Weights of a small transformer language model.
Size: 13 layers, width 512, 16 heads of 32, MLP 2048 GELU, vocabulary 12078, 47.7M parameters.
Training: a variant of SOAP for these matrices, 849M tokens, 4535 steps.
Each number is 128 + 24 x the weight over the matrix's rms, rounded and kept within 0 to 255. Layers, rows and columns count from 0. Numbers have three digits each.

# layer 6 MLP up, 2048x512, rms 0.0852, rows 1921-1963, columns 256-319
102163089128175092117065099198138112091135161109140101109069166102116135163146116116129096126125084147150120142115136143149122141137133117113152140157114091076136137122104140138142135195129132
129108133144154094122078179191120143186144151144119142068153130128139154143178079130071137142118175142146145094123140114161123123122067102110129192166128120111111168123121152095135168111099165
122130134150143101161106144102169152174149132153146116128119108117119140101130121130128144129135113153112150102111105133095078091154127110107122100142096105102088128136066133098112126118127148
108132117107150120136145117125106127119113123113134133125114104136142144109150152135110115118106161138130133128155122128145129122103152141114132143123116118130119131119132116137140105113128116
112082149129109145140123165104097145149130162093087156167114142082138102117121127132094118141122109168125158077119115137130120140088127091133117130122137140149137161157130119150122151147090079
131105108140094136124131127132093167155131105149189132181131057115136172131120146106097130154119127131168105100109094137158134137109099095149147122121125181084136100163142156135113108160152114
129120075152162140139123123096112101172152146105112146129100111127162148136135140129174193149156102131160170163132127142160151126135127091123148133164150092114107133131129089126129083145129148
093134104115159116138089084174115131146111170137157119135119153143156114165162140149153113137109095104135162176144112134106168070185171076110127120114143140092111150102102126115137118097092135
142140104129148100105116116130150122093144138146110133158116109130111124141149145113129073144117105130164115088129136119131100126150135133127098111129161113116104130168127113146110131135133101
106124152127125119118093066117145153176150161155150167075139117113141124100143157126113100164142113098115204079111160132125140122126118111113100137103081117157122099114168140146156101135123111
117110132173152148121167127114124086131126059124121138186139097125155123143104126136102161140184114111129164127094165144102142128115129129110126113130081108110105142135147102135120120145102150
138151128127124112137122096181111149097143114139133104142141124114122084103149128115152155161106126092116148139142111112090127141115155157148122151098130130128124136117130128159137100146157143
111137137127147152146083143142127123128129133127135111134131128166127125128133132148145107119141115138151093115107124082103076117121120146130124107132103158130137138124164151159087127126138128
118100106141112090124153085107163139134140136126127148162148119125117150153129113156095139108110134126122093107154117152133091135128136095116090119145120152105151117121115119126146101112087151
143088132092117144148136118125131071122135153100137140114184086126174110078124115187124132108139123113179149137137138137111134142136110125133169128103147146151072077138103137118157137136158202
140141151125084122134122128157153137134146144110154168146117106101096127108182139123115125153147114121133119129143097144065139147093095099103135104175096136115100166122088140130112145122106090
146105150113120113154131130096140146164174125150106130108189086140126091086171152143093158118164170136142148098115135147124115096122157135110118090192135126147163107145131121132127149100143161
103091170154117127133115107144115195137110101140149139132139098110116172090156139103154126110187138108131116112160137085155142082102144132124123108115138154119139084157124116125121123083111145
119101152133141150151116147111124150113142119122145148140133132139112174124131176112135139144129113122153126154108084156173125108126152147151111064141105140126115177108088110156115170153113101
126132112087149142128141141169140084144149151072092140094119161103113106098096118135112181142167208158126181120179154121146135109139115092124115106111149152094120128129087097146136126168156124
135119105124143129099143138111101128089113134120124109146133136123099103125121105143140144104100105097127084116106136124105116139112102101098133104138132143081134131131129097140133165158141060
137100172122126169124168137143125103126155078131102124126063159123123124155129121114141132142141123107159142141168166116099086132122156154141103117075119180168166137100136129133117152105107131
108100147154177144118140168153136122106127159098149153123120116121141151106113156121118150126174118107120148148138103140153086102147137098089136143145117141170144136136119128083141176162151141
112115161107134160115102100129116132123098124140115137091149157113132105125118137120091144113177157132142129104160133169133135088146194111130124114127145122154130142137126113114101127128140121
145121119159132125110095136132123121154094109104100146132130145138151159140126081113155112133123130105124155112137129157138120133121110141135119120124142125148118116120136148132131114144117079
173145106094146155139173077076159126107140117117133113129124136122105097118105126107119108125090126111105159115118133073109147133131127128132126151167138147144156116152127066108167157117144126
144110141152127145121161127098133104107153155109076113123141115064133145138084153107115170129156089114096139154064118142082150132142170148125105108127096150144116080099089120082136092137149165
119113113071131096140142110142181122111146138080117169122170123113113110142078098112100145108138146132131121123128138125125149116142143092150110153142082135074137095152124140149135152124121177
089158114109101135128086106154085136148162127160118082111091061105150105121075143141110119128132121134108105157159132149096104141183099117165122124137104118146154098109109075133134123090124148
100090144121131104109079094182118126119127150117112118083161125160129171134118082149112159146146147160144145145169150207087116144128134147117152159113124153138122157124103116118132135142117104
136116142089113108148141129112155127117153092144194146123121132119112136170075121093093183089129115120120086096141122126109139123094118129146116114142108180115138132119123138086168121137086139
141140120127088124155161124130128141144176167105141144093118157106158134107152148133108136121134173128176077123141127131094136096180149117142108098134144169126117115127159114134154127149112149
134072097087127146110134107119137148100126102102164128153110131102149153126127119090121123128129118137100157082173119131080157114137126159127102122131109138126138132112126112135171146156134127
144156126106123121176107135166148099101152175132132131146125107127155120135145149140139101108097119162126141120124111151133138116112082079134136106118101121130138158101184131130155161120123100
150095162088159092111127079142124129125129155129129115123148154128130117125131107106161150105129146135152125094149144109094160109118073114160112137156154175104103158114141103112126141166148084
117126124117063115139095146086105156155108131118130147164115117105135066164114151135113119139084110200150149132141123127144106144118151208170119130169157114078134113132118136158126106095162188
135142120120166121144148136121099072129108132144079116122134115111103113140130125144105165134135131148148098132161083102158141137160137156145090124139140131135113141126145121071120141115155099
093103135144105133147082153087123136126152112146085122129098120116121131112180112153131122106134140107115130155177155122107094085097087106127116118134121092136165123157110117166143190110137165
131168094178097118155113152095105146096115150141129149148082152095123145081127145138158099133098158125168132144117095139113127115141094109124097122074129082165127107148163150141145133141168169
154090099105143112088182073149108130146134138112165118112162103135113152141129164118139124130157114182108132095122061142140183080098107130111101124124096122139074120137098120161132136155172095
133131163071144059193150146103131136170116075119130081153162123117093088088114158131136151123127099133128135161103147133167099142116131130148129150136129149175125119158113115130144109104103115
110097132112125113100161105148133130130151102110093126132148084154091116124125124171126172153110140147158139089067169147126106125141103125124165098118093132125151148150111155147172117087141113
095124129125111149125152112141130121121133096098114126081163093163157108119132142133108162087126147158115133150115160095160117106121117142113107153149113132168124120115110153137141094127153128